config.yaml
n_layer: 9
d_model: 640
n_head: 10
n_kv_head: 1
head_dim: 64
d_mlp: 2560
vocab_size: 13844
activation: "swiglu"
norm: "rmsnorm"
norm_place: "pre"
norm_eps: 1e-05
positions: "rope"
rope_base: 10000.0
rope_fraction: 1.0
qk_norm: false
attn_scale: 0.125
bias: "none"
tie_embeddings: false
parallel_block: false
init: "uniform"
init_std_qkv: 0.0191
init_std_o: 0.0
init_std_up: 0.0191
init_std_down: 0.0
optimizer: "adam_variant"
lr: 0.000507
beta1: 0.95
beta2: 0.98
weight_decay: 0.24
lr_head: 0.00285
warmup_steps: 261
schedule: "wsd"
decay_fraction: 0.683
decay_shape: "linear"
final_lr_fraction: 0.0
batch_tokens: 65536
seq_len: 1024
doc_mask: false
train_tokens: 526900000
steps: 8040
dataset: "wikipedia_en"
Each number is 200 + 40 x the weight over its row's rms, rounded and kept within 0 to 999. Layers, rows and columns count from 0. The size before them is the row's rms in percent of the matrix's.

# up: layer 2 MLP up, 2560x640, rms 0.0237, rows 1287-1301, columns 0-159
# down: layer 2 MLP down (transposed), 2560x640, rms 0.0204, rows 1287-1300, columns 0-159
# gate: layer 2 MLP gate, 2560x640, rms 0.024, rows 1288-1301, columns 0-159
up1287,081,171,177,193,125,106,145,238,172,265,184,150,217,143,211,238,171,171,186,177,258,207,224,156,191,231,211,186,173,166,157,217,227,264,205,187,173,230,231,227,144,187,128,205,240,179,240,217,237,221,119,217,200,182,134,126,149,159,134,210,162,244,158,186,200,194,207,255,137,170,187,202,269,207,193,235,266,207,249,204,197,211,195,179,255,259,167,196,153,180,210,200,233,172,204,260,305,214,200,117,227,180,181,154,210,199,165,161,110,147,122,148,173,154,245,129,222,227,158,177,168,144,136,227,183,258,210,76,198,191,258,202,214,230,137,157,195,139,247,181,239,213,197,255,117,194,224,248,192,202,197,205,210,295,207,191,142,163,176,216,237
down1287,079,227,225,144,214,197,172,199,197,174,219,189,167,190,195,198,167,215,220,218,202,250,198,205,125,244,153,229,157,174,193,235,212,184,252,215,178,248,220,222,131,242,198,180,220,237,120,189,172,113,121,129,167,217,142,162,245,178,164,217,223,191,207,158,206,256,231,214,128,146,249,104,221,302,226,269,187,276,196,256,231,251,221,177,234,199,216,181,140,242,178,183,297,165,130,164,184,210,187,154,220,195,243,240,202,192,170,191,137,187,189,201,171,178,206,186,210,145,147,188,157,207,243,268,168,199,205,185,180,152,292,220,259,188,227,184,220,154,234,193,195,222,203,134,175,194,185,179,196,209,228,169,159,220,220,171,159,209,164,188,197
gate1288,116,258,210,198,218,170,141,191,200,191,186,192,121,285,237,171,214,177,198,177,175,232,243,235,144,213,187,252,166,199,234,193,168,209,163,204,193,168,201,267,167,225,162,193,192,172,246,249,175,168,142,211,228,158,191,214,187,178,236,149,152,137,248,251,227,139,170,233,230,214,153,246,153,186,207,157,242,217,142,232,233,213,184,190,260,191,172,205,283,215,249,249,187,146,207,141,183,295,143,262,164,294,163,253,217,245,212,224,216,240,194,219,224,216,214,184,236,224,129,190,155,213,184,179,169,169,216,231,166,168,166,251,148,237,212,209,161,216,210,225,151,194,282,202,262,150,188,246,215,222,188,235,227,196,247,213,286,196,227,163,111
up1288,113,173,181,107,242,246,221,234,268,193,211,209,280,177,217,155,211,266,173,220,146,113,153,183,236,152,247,252,250,171,196,88,159,137,173,248,253,208,248,224,176,220,170,195,225,227,175,189,199,186,187,209,177,202,236,312,199,274,197,274,231,190,204,209,147,280,139,276,207,162,188,238,140,199,139,230,179,222,219,250,239,280,190,191,223,186,227,267,130,233,172,187,214,195,208,192,193,191,299,195,176,137,291,161,244,199,197,224,195,144,182,212,142,193,236,141,212,136,269,217,173,199,176,193,156,189,243,145,235,141,237,226,196,207,210,198,255,201,241,220,240,204,281,118,271,200,229,193,261,216,298,233,159,176,256,161,220,181,164,261,219
down1288,115,211,192,237,162,191,206,173,219,224,194,153,233,241,212,124,192,200,167,212,167,181,197,221,215,252,288,219,150,189,198,249,154,153,156,226,228,180,189,187,204,211,221,135,102,250,152,231,209,189,253,151,110,225,312,265,252,282,183,205,169,113,193,210,165,206,150,192,225,243,264,262,209,223,271,240,233,177,235,209,186,215,177,208,139,190,273,232,185,222,233,228,254,187,201,144,260,160,245,148,180,221,243,213,157,155,217,175,195,187,257,202,171,173,151,164,190,160,254,216,199,270,210,187,203,237,174,223,172,172,207,246,285,213,218,246,215,210,227,196,230,239,263,175,184,164,240,141,216,151,188,216,226,188,221,118,290,162,150,223,218
gate1289,100,204,285,135,160,177,210,195,226,219,230,211,205,287,186,176,187,243,140,204,181,218,194,196,229,195,242,212,264,252,246,216,127,199,210,210,248,197,162,193,207,164,185,163,202,236,196,172,194,191,181,248,170,244,177,201,153,168,220,120,234,198,137,139,139,159,193,232,131,131,191,172,250,216,171,231,268,203,172,164,193,247,135,190,229,190,231,193,125,155,256,256,298,207,200,177,131,162,227,222,211,204,202,200,235,277,133,155,134,218,159,204,220,198,221,168,193,210,216,235,206,186,223,229,284,189,231,219,259,234,91,228,231,216,226,270,215,225,226,209,152,135,143,193,264,183,225,172,186,191,220,232,168,258,213,185,168,265,180,219,246
up1289,100,181,106,153,182,147,199,183,156,202,151,139,226,134,161,179,210,133,287,205,204,177,241,227,225,224,157,252,192,198,147,220,140,137,137,139,208,230,197,208,225,187,225,173,209,207,272,256,216,141,240,185,195,114,217,156,147,193,186,252,189,160,202,231,250,209,194,194,216,238,187,241,197,194,160,234,180,169,163,204,175,138,239,207,202,251,226,241,236,203,196,219,122,220,231,194,178,254,169,208,206,164,180,197,262,128,245,208,260,212,167,191,209,267,176,145,246,215,144,153,243,195,202,272,251,219,223,210,187,268,211,157,214,170,187,179,195,159,201,185,175,233,196,240,164,205,182,154,225,198,251,189,247,193,210,171,233,102,241,177,161
down1289,093,186,180,166,227,264,198,150,182,194,194,244,209,199,179,182,145,214,245,183,178,191,165,273,149,185,224,254,138,163,183,261,207,215,202,174,211,209,157,139,196,205,229,236,241,203,180,231,179,277,144,169,223,171,189,185,221,245,163,193,162,193,220,186,183,209,298,190,169,251,217,201,233,172,184,187,151,157,165,158,195,173,165,164,187,240,219,173,246,222,158,187,163,190,251,106,190,234,223,243,172,214,203,219,165,202,201,181,156,205,196,186,152,219,238,202,256,193,185,171,179,208,157,191,214,156,206,208,170,144,174,159,265,165,111,206,218,243,248,161,244,199,200,209,204,161,148,137,207,155,177,251,203,209,224,205,247,206,258,203,161
gate1290,095,173,119,208,172,145,137,229,177,280,135,227,237,181,173,186,195,151,163,219,205,191,218,242,225,234,275,232,235,140,236,188,222,157,265,240,206,217,198,223,192,203,236,244,232,96,182,238,200,214,167,216,207,175,239,204,231,156,173,205,143,209,182,196,198,152,237,223,191,195,200,228,264,149,196,247,185,171,246,227,157,234,178,188,202,271,233,159,206,189,184,167,115,233,200,215,211,219,183,136,176,225,192,216,188,259,210,218,244,174,136,227,201,192,218,177,155,226,198,214,160,145,217,201,224,253,246,175,275,230,200,230,203,200,199,256,190,239,220,209,106,193,157,192,236,201,258,153,204,197,254,169,199,225,243,192,223,212,172,210,172
up1290,097,157,226,196,127,228,204,184,142,209,164,190,188,153,266,207,165,217,239,269,226,259,202,153,192,184,133,159,205,211,168,155,132,186,205,176,263,216,210,237,214,201,149,163,256,224,193,170,193,133,204,202,201,248,196,255,236,188,214,217,246,156,247,184,173,194,174,191,198,166,193,196,197,166,203,240,252,165,210,232,158,290,144,229,211,165,251,292,206,144,194,232,164,257,189,184,220,235,171,102,160,217,199,205,195,197,174,172,219,219,196,270,255,115,255,208,170,225,176,220,157,235,234,194,278,277,133,150,164,237,184,232,213,192,130,182,197,142,268,236,169,248,208,232,165,223,203,161,198,223,258,163,184,166,130,197,180,153,209,204,183
down1290,093,147,207,229,248,194,201,196,180,168,220,149,211,203,149,260,225,235,190,242,224,191,164,225,246,161,184,243,238,261,193,285,157,148,133,225,194,227,149,231,200,172,190,136,250,247,289,180,138,257,196,223,180,216,253,247,169,148,229,255,223,175,128,191,181,217,166,210,187,164,204,279,197,184,162,243,203,216,187,299,132,252,125,216,250,170,250,207,217,188,189,306,152,199,150,232,249,272,248,155,159,110,209,219,173,187,183,143,282,233,242,260,275,225,218,223,235,199,224,188,217,273,204,176,211,241,141,166,224,203,141,235,126,164,143,189,156,186,255,197,221,218,234,219,246,217,226,261,206,187,195,167,237,212,157,173,246,190,180,190,219
gate1291,096,204,233,190,205,221,251,99,215,241,226,220,225,193,259,125,230,275,195,162,198,171,256,234,154,214,167,179,215,121,181,254,198,208,208,198,214,189,212,194,208,171,179,229,184,165,213,222,198,242,191,188,225,163,257,166,205,199,143,170,222,188,180,173,154,186,234,196,132,155,162,245,275,188,211,228,246,204,175,170,208,166,189,206,282,176,162,224,237,128,241,234,174,183,193,174,172,317,215,195,223,191,196,207,194,335,115,226,122,137,244,216,147,279,230,174,250,192,124,215,255,193,181,202,193,172,189,236,223,215,149,178,180,213,194,207,194,223,199,258,235,219,172,228,167,213,246,182,231,219,115,199,234,267,170,191,264,189,175,136,115
up1291,095,172,232,212,88,246,180,225,181,204,151,169,182,229,243,193,157,188,254,86,181,275,267,191,217,151,221,193,242,167,191,224,172,248,228,170,139,283,221,113,209,280,170,226,230,209,205,183,252,202,182,248,249,211,151,223,209,157,160,224,223,280,199,215,230,192,250,220,175,228,195,146,207,214,158,236,325,215,198,151,272,213,159,182,202,153,158,209,273,289,222,226,120,203,201,183,187,238,184,213,229,162,240,197,230,193,226,177,184,160,228,215,195,237,175,237,165,178,182,198,166,194,132,186,208,199,241,214,210,258,187,271,175,171,233,123,247,189,178,232,186,202,144,180,166,179,198,236,199,140,212,125,219,228,184,220,258,249,217,183,157
down1291,103,186,188,218,178,140,185,233,210,153,203,253,192,174,192,261,131,224,239,119,213,153,201,253,173,194,193,208,174,199,171,137,204,215,244,183,153,208,207,153,202,197,268,129,196,153,214,241,228,224,195,171,186,318,174,160,193,190,173,155,170,220,230,259,254,230,213,179,240,247,204,197,141,194,208,186,202,249,220,156,205,137,228,181,244,209,115,180,267,198,222,213,157,178,204,221,165,271,194,177,204,175,219,199,219,221,217,149,189,135,202,190,183,179,142,282,226,200,211,184,224,172,163,165,169,197,185,129,196,219,149,242,267,294,143,203,144,196,145,165,216,89,204,257,231,183,193,248,160,238,242,192,196,271,139,178,191,291,157,207,239
gate1292,099,203,185,213,144,229,197,109,223,254,151,174,220,217,172,132,207,238,202,185,200,254,196,166,144,187,251,181,171,186,191,212,214,110,164,185,176,184,132,286,173,234,219,229,205,186,243,335,237,130,147,287,186,199,154,193,220,274,165,131,196,199,157,189,203,171,203,270,145,145,154,153,191,166,208,203,259,198,195,198,232,167,191,220,181,191,234,209,224,193,155,210,162,183,248,165,212,202,139,218,209,154,191,215,239,250,200,157,265,127,223,308,175,253,288,287,141,190,201,152,246,155,209,232,201,211,177,192,113,193,135,262,193,164,195,177,146,246,217,244,121,182,141,214,239,219,264,147,151,266,198,214,231,152,175,239,260,149,180,216,199
up1292,097,146,168,271,195,162,112,223,196,211,229,194,181,134,153,164,148,167,226,131,173,168,173,258,205,257,209,215,271,195,212,231,104,241,236,153,246,226,123,56,163,209,143,173,207,131,193,146,174,243,190,208,173,123,200,138,199,179,226,232,219,165,214,144,266,142,164,185,220,198,258,246,195,187,182,225,135,149,229,190,216,199,220,210,158,223,207,208,273,171,213,214,276,251,214,248,202,203,295,215,252,243,184,192,199,208,197,198,239,316,225,154,257,186,198,165,231,232,167,175,198,251,156,251,338,221,212,156,243,146,206,192,217,150,133,194,314,165,222,227,309,232,237,127,285,143,119,215,211,191,154,211,250,186,220,218,185,247,242,163,224
down1292,098,135,170,213,263,203,167,204,221,191,198,158,233,271,230,218,217,190,217,171,199,214,235,185,206,202,237,255,141,267,217,177,254,221,284,205,194,212,197,230,232,192,185,230,213,190,214,213,242,223,155,182,105,207,196,223,182,114,227,207,184,197,184,181,145,216,221,143,198,178,173,208,160,271,176,188,157,200,201,179,239,192,135,158,184,134,239,254,168,185,235,147,236,175,180,236,113,168,244,187,223,160,165,284,259,274,194,146,150,205,175,225,221,247,192,93,197,174,125,220,212,230,171,189,213,205,185,154,220,165,228,195,369,226,262,170,165,154,210,135,202,171,167,166,187,135,198,192,242,191,224,278,194,212,260,178,180,129,246,194,181
gate1293,084,215,176,138,182,199,216,190,197,156,244,217,236,217,201,160,200,183,209,188,200,193,118,289,278,172,144,210,209,209,269,122,172,166,225,266,178,265,290,181,196,224,157,232,249,218,139,209,225,224,175,254,205,111,207,173,267,250,180,203,237,233,194,219,201,198,246,232,220,190,241,276,213,205,177,216,208,180,212,192,218,180,265,209,128,158,190,151,244,246,280,224,191,195,216,200,136,209,223,194,149,224,247,238,264,199,206,136,230,191,202,212,182,212,191,200,220,210,205,191,260,149,144,145,210,166,168,200,188,187,219,223,182,153,211,198,206,159,206,189,143,120,176,177,201,198,161,247,154,176,256,126,242,174,210,179,122,208,216,230,197
up1293,085,187,234,146,189,161,169,201,216,195,196,215,196,172,208,250,227,143,184,211,231,195,246,166,244,208,147,165,200,200,164,174,160,227,211,192,186,208,251,205,127,190,147,183,123,258,120,201,201,222,163,209,271,217,218,129,159,129,172,185,239,239,231,212,166,213,194,169,264,247,176,269,249,215,127,254,184,296,228,96,128,177,117,219,204,220,167,235,188,225,242,177,186,249,175,228,192,119,165,258,198,192,192,169,213,269,161,181,243,240,162,182,153,191,170,129,270,206,232,154,191,194,162,214,192,250,269,201,183,168,224,180,218,227,233,222,203,200,221,245,212,178,253,139,227,194,198,258,258,130,183,194,198,163,159,225,151,230,127,220,117
down1293,090,254,148,174,276,226,150,170,211,99,216,174,236,211,198,140,129,181,203,220,201,196,236,233,201,155,169,269,190,204,145,129,208,211,208,198,205,208,233,151,223,238,185,196,207,162,154,165,224,261,193,208,164,239,232,245,263,191,178,193,198,153,262,182,252,216,196,193,218,232,204,190,253,200,219,221,290,169,158,180,267,206,226,229,151,183,276,157,218,233,204,158,187,271,133,150,191,267,196,148,209,189,135,219,185,222,214,287,233,246,142,175,177,217,227,169,205,216,213,259,157,122,202,274,227,209,187,221,200,160,297,241,210,160,162,227,188,220,179,234,195,185,153,208,201,166,231,33,221,179,198,188,207,224,86,161,165,206,185,273,185
gate1294,105,102,146,246,188,117,199,257,165,234,157,167,213,186,217,247,201,255,154,220,171,199,189,186,173,158,207,220,259,256,127,194,148,228,152,248,261,225,195,276,199,226,248,242,168,140,236,149,206,269,200,154,171,236,166,205,218,198,274,178,242,138,142,213,192,192,237,177,153,171,209,202,207,159,204,218,229,214,221,170,181,257,107,259,215,197,198,238,220,257,162,245,177,140,183,162,161,179,171,171,192,221,215,202,215,204,159,167,223,155,225,221,176,218,207,106,191,170,156,178,128,188,180,203,189,169,222,228,224,205,209,185,215,247,235,173,139,236,216,156,108,200,191,199,226,129,205,280,213,227,255,188,165,178,170,152,184,195,154,173,141
up1294,104,184,213,125,172,244,137,147,144,160,271,212,138,213,215,214,222,207,211,151,141,193,207,186,126,261,228,229,235,184,215,159,244,252,216,223,210,163,204,175,147,189,209,105,167,178,131,244,243,161,253,200,132,162,153,276,196,249,167,230,264,142,220,261,155,201,210,213,187,183,265,171,179,190,201,153,222,180,169,194,257,169,249,147,200,137,181,220,238,204,245,217,191,248,228,210,192,121,216,214,116,214,172,173,230,209,207,232,141,184,182,187,158,238,216,160,167,165,231,253,212,154,249,254,174,160,168,235,185,162,207,182,163,250,146,153,214,240,182,221,236,130,228,144,143,200,159,217,195,201,182,230,161,202,165,145,168,158,283,186,213
down1294,101,269,194,168,185,306,244,216,226,186,253,223,205,147,256,192,196,166,229,219,159,192,239,196,182,179,169,128,184,153,214,232,171,182,234,126,169,183,226,135,154,239,221,252,210,231,126,194,189,214,214,193,224,110,241,194,164,233,165,210,194,260,195,217,210,263,158,242,148,175,272,138,209,263,255,164,176,227,173,207,214,203,261,171,156,153,178,161,152,197,264,203,234,267,271,242,241,233,204,246,238,256,267,152,240,195,220,244,224,180,131,178,183,219,200,224,218,187,188,209,211,175,158,205,229,176,204,194,191,213,190,175,224,190,172,214,186,156,161,240,240,214,221,170,244,241,153,147,166,198,172,135,156,210,212,217,179,221,154,249,175
gate1295,124,196,182,213,224,229,238,216,218,216,166,217,207,186,164,160,215,223,167,276,212,200,192,254,264,240,174,276,179,220,242,196,164,218,205,116,180,258,201,199,128,149,194,169,274,183,182,274,198,233,239,207,211,200,259,213,203,254,173,271,241,144,165,103,238,137,326,300,183,259,268,188,213,57,173,230,120,203,171,217,214,176,176,220,186,173,182,172,162,177,207,193,127,189,225,173,199,237,196,239,317,158,272,186,190,176,189,222,265,180,202,227,184,209,182,190,160,248,168,207,230,221,272,318,165,186,219,180,239,247,186,212,251,165,173,249,200,130,235,148,167,161,118,202,249,203,174,223,228,207,219,176,204,205,277,191,242,309,172,190,209
up1295,119,236,217,172,147,219,193,218,250,266,183,206,137,266,249,205,201,194,181,180,226,153,240,202,236,138,174,165,146,184,215,215,247,255,151,226,183,250,173,139,238,218,167,256,158,228,142,172,211,200,182,147,218,217,211,216,165,199,151,179,176,216,220,266,235,207,161,177,161,211,156,180,153,273,207,201,222,220,174,272,230,146,199,157,263,202,142,232,229,167,161,242,141,150,200,210,221,196,159,204,227,227,161,206,170,277,221,255,174,245,196,204,207,171,185,165,204,187,216,182,157,260,200,152,219,238,254,219,124,214,203,209,200,210,250,231,225,159,244,214,238,223,291,167,145,247,265,310,206,173,258,236,151,223,181,136,295,137,247,213,154
down1295,116,178,197,211,186,201,254,156,238,235,175,203,141,247,233,189,162,231,176,132,184,153,182,219,196,210,223,246,203,199,144,192,299,249,218,204,183,190,111,151,256,196,173,196,81,201,164,218,268,192,203,283,212,209,191,248,157,235,118,129,256,215,201,298,189,208,232,186,195,160,163,235,226,239,141,234,194,186,160,181,117,178,168,199,207,182,207,227,218,235,182,167,172,242,192,165,258,177,191,201,271,213,125,209,169,268,193,285,197,194,219,240,189,179,218,141,197,169,160,220,186,209,211,151,246,202,220,207,172,196,234,158,249,243,266,256,194,224,190,156,255,147,258,195,203,192,216,184,230,257,220,276,89,165,188,241,265,189,192,203,220
gate1296,117,169,179,232,153,183,213,196,198,163,232,242,271,241,267,183,187,204,233,183,159,169,234,241,207,197,196,202,234,249,196,285,192,184,229,136,218,193,230,199,250,280,214,230,204,203,196,134,198,190,229,182,196,224,139,112,175,169,144,173,155,231,232,197,130,224,233,181,205,258,199,215,179,212,249,202,275,142,138,219,231,194,227,178,129,132,167,195,209,196,188,207,160,178,214,257,234,184,200,206,197,224,136,154,243,242,245,139,190,211,138,188,232,225,253,246,239,180,224,242,235,151,167,218,208,194,219,174,152,144,124,180,78,249,193,275,116,223,160,233,166,179,171,217,203,199,210,232,260,231,158,182,158,131,214,236,185,197,202,235,161
up1296,116,180,204,209,273,257,149,130,218,216,176,177,110,188,137,194,183,164,200,208,209,221,176,144,202,195,233,222,168,138,147,183,187,238,189,247,206,238,231,172,122,140,145,167,154,178,228,202,184,183,130,182,209,207,232,217,193,204,245,254,283,188,150,213,277,125,173,232,157,215,205,175,208,182,191,248,191,227,207,152,232,222,145,249,281,284,160,134,241,137,229,248,220,178,208,161,175,255,150,245,294,213,241,242,193,167,221,249,261,202,220,257,181,188,179,193,167,230,188,159,139,263,189,185,166,186,219,180,247,215,186,294,207,185,205,137,287,200,254,209,113,225,226,200,180,189,207,228,166,207,249,151,207,223,241,176,181,236,222,139,205
down1296,106,217,165,199,170,185,306,178,194,222,193,212,195,161,241,208,186,162,201,164,186,239,253,153,154,146,215,202,199,209,190,211,199,200,202,153,180,228,192,215,195,233,181,194,195,203,180,187,205,168,177,232,212,219,108,170,224,186,169,179,176,198,205,225,212,182,178,231,198,206,168,215,191,183,168,202,204,184,185,198,186,215,237,258,163,125,194,199,181,239,189,203,219,197,157,216,217,197,209,200,125,167,188,111,160,185,242,130,160,208,192,189,215,261,162,222,244,153,176,219,186,136,218,219,232,207,171,185,180,178,214,199,80,243,243,183,171,180,205,210,147,176,177,182,233,185,190,176,235,239,196,179,173,207,232,226,169,186,239,212,163
gate1297,102,293,181,161,184,130,292,190,197,253,174,176,251,221,198,156,218,213,207,249,210,219,263,212,261,196,278,213,198,224,253,281,161,157,215,251,194,202,240,178,211,254,224,160,201,184,170,221,180,191,159,196,140,178,216,186,149,208,160,178,157,151,171,190,197,120,215,246,150,124,260,223,196,228,190,163,155,99,202,181,202,208,219,222,172,236,209,181,122,217,178,160,236,170,163,252,137,206,210,248,233,190,229,236,117,208,83,168,161,259,144,203,240,222,157,152,258,162,217,235,136,204,195,185,225,184,200,200,180,213,155,236,211,181,145,151,220,162,237,243,144,202,183,220,198,209,208,193,166,166,198,161,144,261,221,235,225,259,204,179,252
up1297,102,235,172,166,156,248,213,239,225,160,155,151,212,210,229,226,244,259,248,211,242,232,104,145,211,116,205,218,233,258,288,143,180,92,208,223,151,158,170,246,254,181,143,197,125,333,168,155,185,173,195,164,200,204,220,207,189,179,183,139,244,214,186,269,172,235,174,230,200,118,208,217,205,188,183,273,183,181,207,225,227,202,231,255,207,187,195,205,110,201,220,200,185,225,240,189,151,225,225,214,210,194,176,233,156,243,126,232,271,222,204,212,265,120,189,195,163,191,185,118,142,219,183,171,177,212,281,201,150,305,191,225,174,217,154,149,187,156,212,151,197,191,215,239,144,241,198,212,130,167,242,234,262,207,196,187,187,152,127,185,212
down1297,099,154,167,264,214,219,226,151,202,226,181,177,166,208,95,169,274,199,220,199,201,113,190,183,233,230,191,182,176,229,170,248,220,225,165,213,191,248,175,238,212,288,233,182,139,146,151,197,168,248,208,188,221,219,183,144,187,169,212,211,163,318,230,236,118,300,260,255,172,229,107,182,258,220,205,231,241,179,189,170,156,180,247,188,196,254,161,257,219,269,197,203,240,140,137,264,178,205,228,149,98,256,198,243,269,223,135,182,229,216,160,149,213,243,278,230,234,172,246,233,246,222,143,170,168,219,224,243,201,214,273,216,44,187,211,239,195,171,189,205,172,185,175,230,264,233,218,187,199,159,220,188,177,229,166,223,171,205,145,207,183
gate1298,094,253,194,249,203,129,129,236,217,205,202,169,225,81,137,198,218,285,272,225,203,157,198,204,161,231,249,276,138,201,160,153,226,287,200,138,232,179,213,215,148,234,220,176,220,224,203,205,161,208,260,277,178,206,191,183,178,198,243,196,168,230,264,218,218,193,165,204,213,168,236,215,164,227,211,247,209,172,157,211,238,192,202,250,213,245,253,220,150,163,178,192,241,266,188,203,212,184,219,229,209,244,141,202,119,158,216,144,209,155,176,101,157,240,306,177,191,258,187,239,241,179,143,149,253,142,142,258,206,190,174,249,177,114,149,180,245,313,177,205,178,225,169,161,157,171,282,219,162,181,131,285,189,197,181,258,180,145,224,204,227
up1298,095,255,178,265,257,245,165,211,248,188,202,233,237,260,229,184,155,273,225,206,203,216,122,277,120,219,176,214,181,199,129,249,224,197,203,174,156,213,144,279,233,209,220,211,154,222,200,270,148,185,163,177,216,175,249,191,229,200,230,163,214,201,189,200,197,193,267,253,218,131,227,226,207,179,190,202,206,214,205,179,192,190,141,202,179,201,174,230,215,261,161,230,273,180,220,196,198,174,196,172,249,246,168,179,158,169,161,265,220,261,207,196,163,206,153,213,151,169,174,101,169,219,193,197,117,168,201,132,171,131,159,221,130,190,171,255,124,139,179,173,166,169,218,231,132,214,241,221,257,207,184,213,131,125,149,203,186,154,187,209,268
down1298,098,169,268,163,210,234,152,155,237,216,210,170,187,164,207,164,205,200,247,219,172,183,180,168,256,184,209,267,193,288,209,187,166,224,141,245,185,284,211,210,218,192,144,230,238,198,224,206,211,158,219,203,225,196,165,227,213,253,210,150,189,210,210,200,222,235,201,180,306,201,197,199,183,225,162,209,244,259,233,187,235,212,193,207,204,261,183,175,183,157,237,203,174,130,89,216,204,182,90,205,114,188,226,173,240,236,214,154,232,182,198,198,249,166,156,170,177,183,195,112,212,130,197,260,204,265,132,152,184,198,188,192,198,208,222,216,146,172,202,271,179,253,152,218,221,280,200,248,232,168,114,170,274,175,171,189,242,208,185,222,243
gate1299,105,195,189,237,187,251,160,255,181,166,176,258,152,173,188,149,189,205,168,230,119,204,243,260,243,204,230,237,112,139,222,252,160,214,260,182,243,263,205,288,167,198,177,256,276,228,251,241,225,195,230,169,206,166,193,212,165,262,193,225,223,184,180,182,202,155,168,153,153,179,188,150,169,181,247,212,158,219,225,252,190,116,178,201,181,271,192,177,212,252,132,142,244,273,252,223,238,218,228,191,211,260,214,216,212,249,209,85,164,228,193,254,179,152,147,226,163,238,157,248,225,251,176,143,227,260,221,257,203,169,246,157,229,255,203,181,199,214,235,235,265,152,260,233,215,242,249,200,284,259,116,182,146,157,189,162,228,236,194,136,214
up1299,107,221,206,199,182,282,189,202,175,203,203,278,199,199,208,118,218,191,150,154,111,205,231,261,175,246,232,268,129,144,209,267,153,229,159,152,311,261,220,228,154,176,196,228,248,239,226,266,225,220,190,148,179,226,233,257,121,231,186,195,210,205,176,158,188,147,121,158,149,215,173,146,165,198,254,209,170,157,224,217,239,173,161,149,196,205,248,188,225,238,112,160,212,245,214,209,185,213,226,179,245,207,191,257,312,221,213,217,124,214,196,295,183,195,210,197,156,227,156,228,144,267,221,130,283,216,225,267,192,166,190,152,195,239,220,164,205,204,192,172,239,128,228,247,177,171,260,215,260,216,77,181,208,189,135,177,265,202,244,150,177
down1299,094,213,218,214,148,204,175,191,162,182,185,244,223,221,195,163,195,202,179,207,129,179,216,221,199,133,182,194,157,177,238,226,155,237,225,194,273,183,198,223,141,167,148,260,185,149,277,203,151,200,208,183,225,185,236,235,180,271,237,214,223,202,171,154,243,163,133,169,189,190,259,109,267,223,166,149,158,230,183,204,152,256,161,147,222,221,259,192,185,197,129,151,223,253,193,251,266,242,186,209,208,253,195,187,266,190,211,195,195,230,188,196,168,169,238,184,175,169,215,181,163,193,163,181,265,272,248,209,176,185,248,219,169,178,163,196,182,192,184,191,147,185,241,212,190,202,212,188,236,199,203,190,198,185,203,168,123,246,261,194,189
gate1300,103,249,223,212,244,196,248,160,137,187,236,275,224,255,189,188,135,146,193,192,175,197,259,254,113,166,177,221,170,267,207,271,276,188,224,185,244,208,208,214,141,171,181,201,163,223,238,212,160,167,212,238,255,231,195,177,207,203,246,189,149,229,159,206,147,181,197,154,186,152,277,189,198,168,201,186,204,154,187,190,178,218,227,212,217,253,243,255,240,174,234,233,238,115,152,139,197,154,233,180,250,292,177,177,194,220,154,230,146,211,180,127,216,198,240,199,170,170,247,168,188,171,160,270,211,215,152,203,217,131,260,199,157,249,182,266,200,239,264,152,153,223,215,179,228,181,230,196,168,215,197,192,239,163,179,297,264,210,202,166,143
up1300,104,219,207,110,158,160,134,174,223,268,180,227,203,259,150,201,193,155,261,205,164,204,268,159,184,285,209,215,168,120,175,206,190,206,174,201,231,222,225,177,244,162,272,231,206,200,159,216,246,167,168,243,164,193,157,174,154,153,153,172,132,180,207,241,174,125,192,195,179,221,207,208,103,192,262,182,239,219,180,202,254,212,246,207,276,239,194,193,187,223,146,219,203,262,98,166,191,250,234,233,141,217,158,206,216,146,239,155,214,212,201,204,256,222,150,197,239,177,212,160,160,252,246,220,246,164,187,211,237,157,157,285,172,213,173,284,155,196,187,238,166,172,173,174,146,210,225,281,215,176,188,226,196,219,193,157,165,140,222,201,265
down1300,108,213,196,214,183,163,195,197,257,213,184,260,245,179,204,207,219,215,254,245,185,186,201,157,197,163,231,307,171,253,246,210,182,202,207,209,172,186,180,219,242,202,237,226,228,208,192,234,214,152,179,273,228,300,147,190,253,183,260,182,147,229,215,179,193,168,110,206,191,195,188,228,91,183,216,118,257,262,225,149,294,275,180,183,172,199,224,176,183,188,208,239,171,158,188,207,201,200,258,154,203,270,205,244,202,216,160,181,157,262,231,181,151,154,179,244,230,202,184,141,168,225,193,194,214,351,241,185,183,206,151,198,199,171,170,163,150,162,234,290,181,222,260,248,185,174,233,239,180,180,236,166,249,244,202,153,167,212,217,190,259
gate1301,099,207,224,219,231,241,217,210,199,170,239,213,147,174,173,177,175,229,201,206,243,163,182,283,227,224,273,163,182,266,275,177,189,143,238,178,214,183,213,213,155,180,174,211,239,241,154,211,229,138,225,201,174,228,187,250,221,235,227,168,198,185,236,163,212,199,170,193,234,208,163,183,224,193,266,172,224,195,211,235,220,248,266,133,258,155,145,226,181,163,195,264,239,220,173,204,180,265,206,173,164,185,190,174,228,239,216,218,238,146,154,202,185,203,268,173,228,134,132,311,169,215,217,240,246,179,256,212,184,232,261,233,205,196,164,187,152,229,211,151,234,164,201,178,169,139,189,175,199,186,169,229,179,142,194,193,147,220,141,222,201
up1301,100,173,89,212,241,193,242,258,205,234,286,249,246,240,296,244,204,254,161,262,206,152,247,206,173,219,180,235,191,202,116,166,227,221,241,176,249,125,161,175,219,263,183,218,135,193,130,155,220,228,248,225,214,182,195,240,203,178,203,186,174,160,197,139,218,221,194,254,178,253,175,225,195,225,219,207,181,201,243,128,297,144,160,232,146,214,279,181,209,164,207,212,179,259,196,230,232,171,141,218,145,229,204,201,182,186,178,177,156,166,257,192,204,165,256,259,266,214,177,169,110,153,204,208,243,156,142,225,206,135,207,188,172,132,204,148,279,222,217,215,167,227,232,161,217,238,203,196,167,178,179,182,207,225,238,186,131,199,211,188,229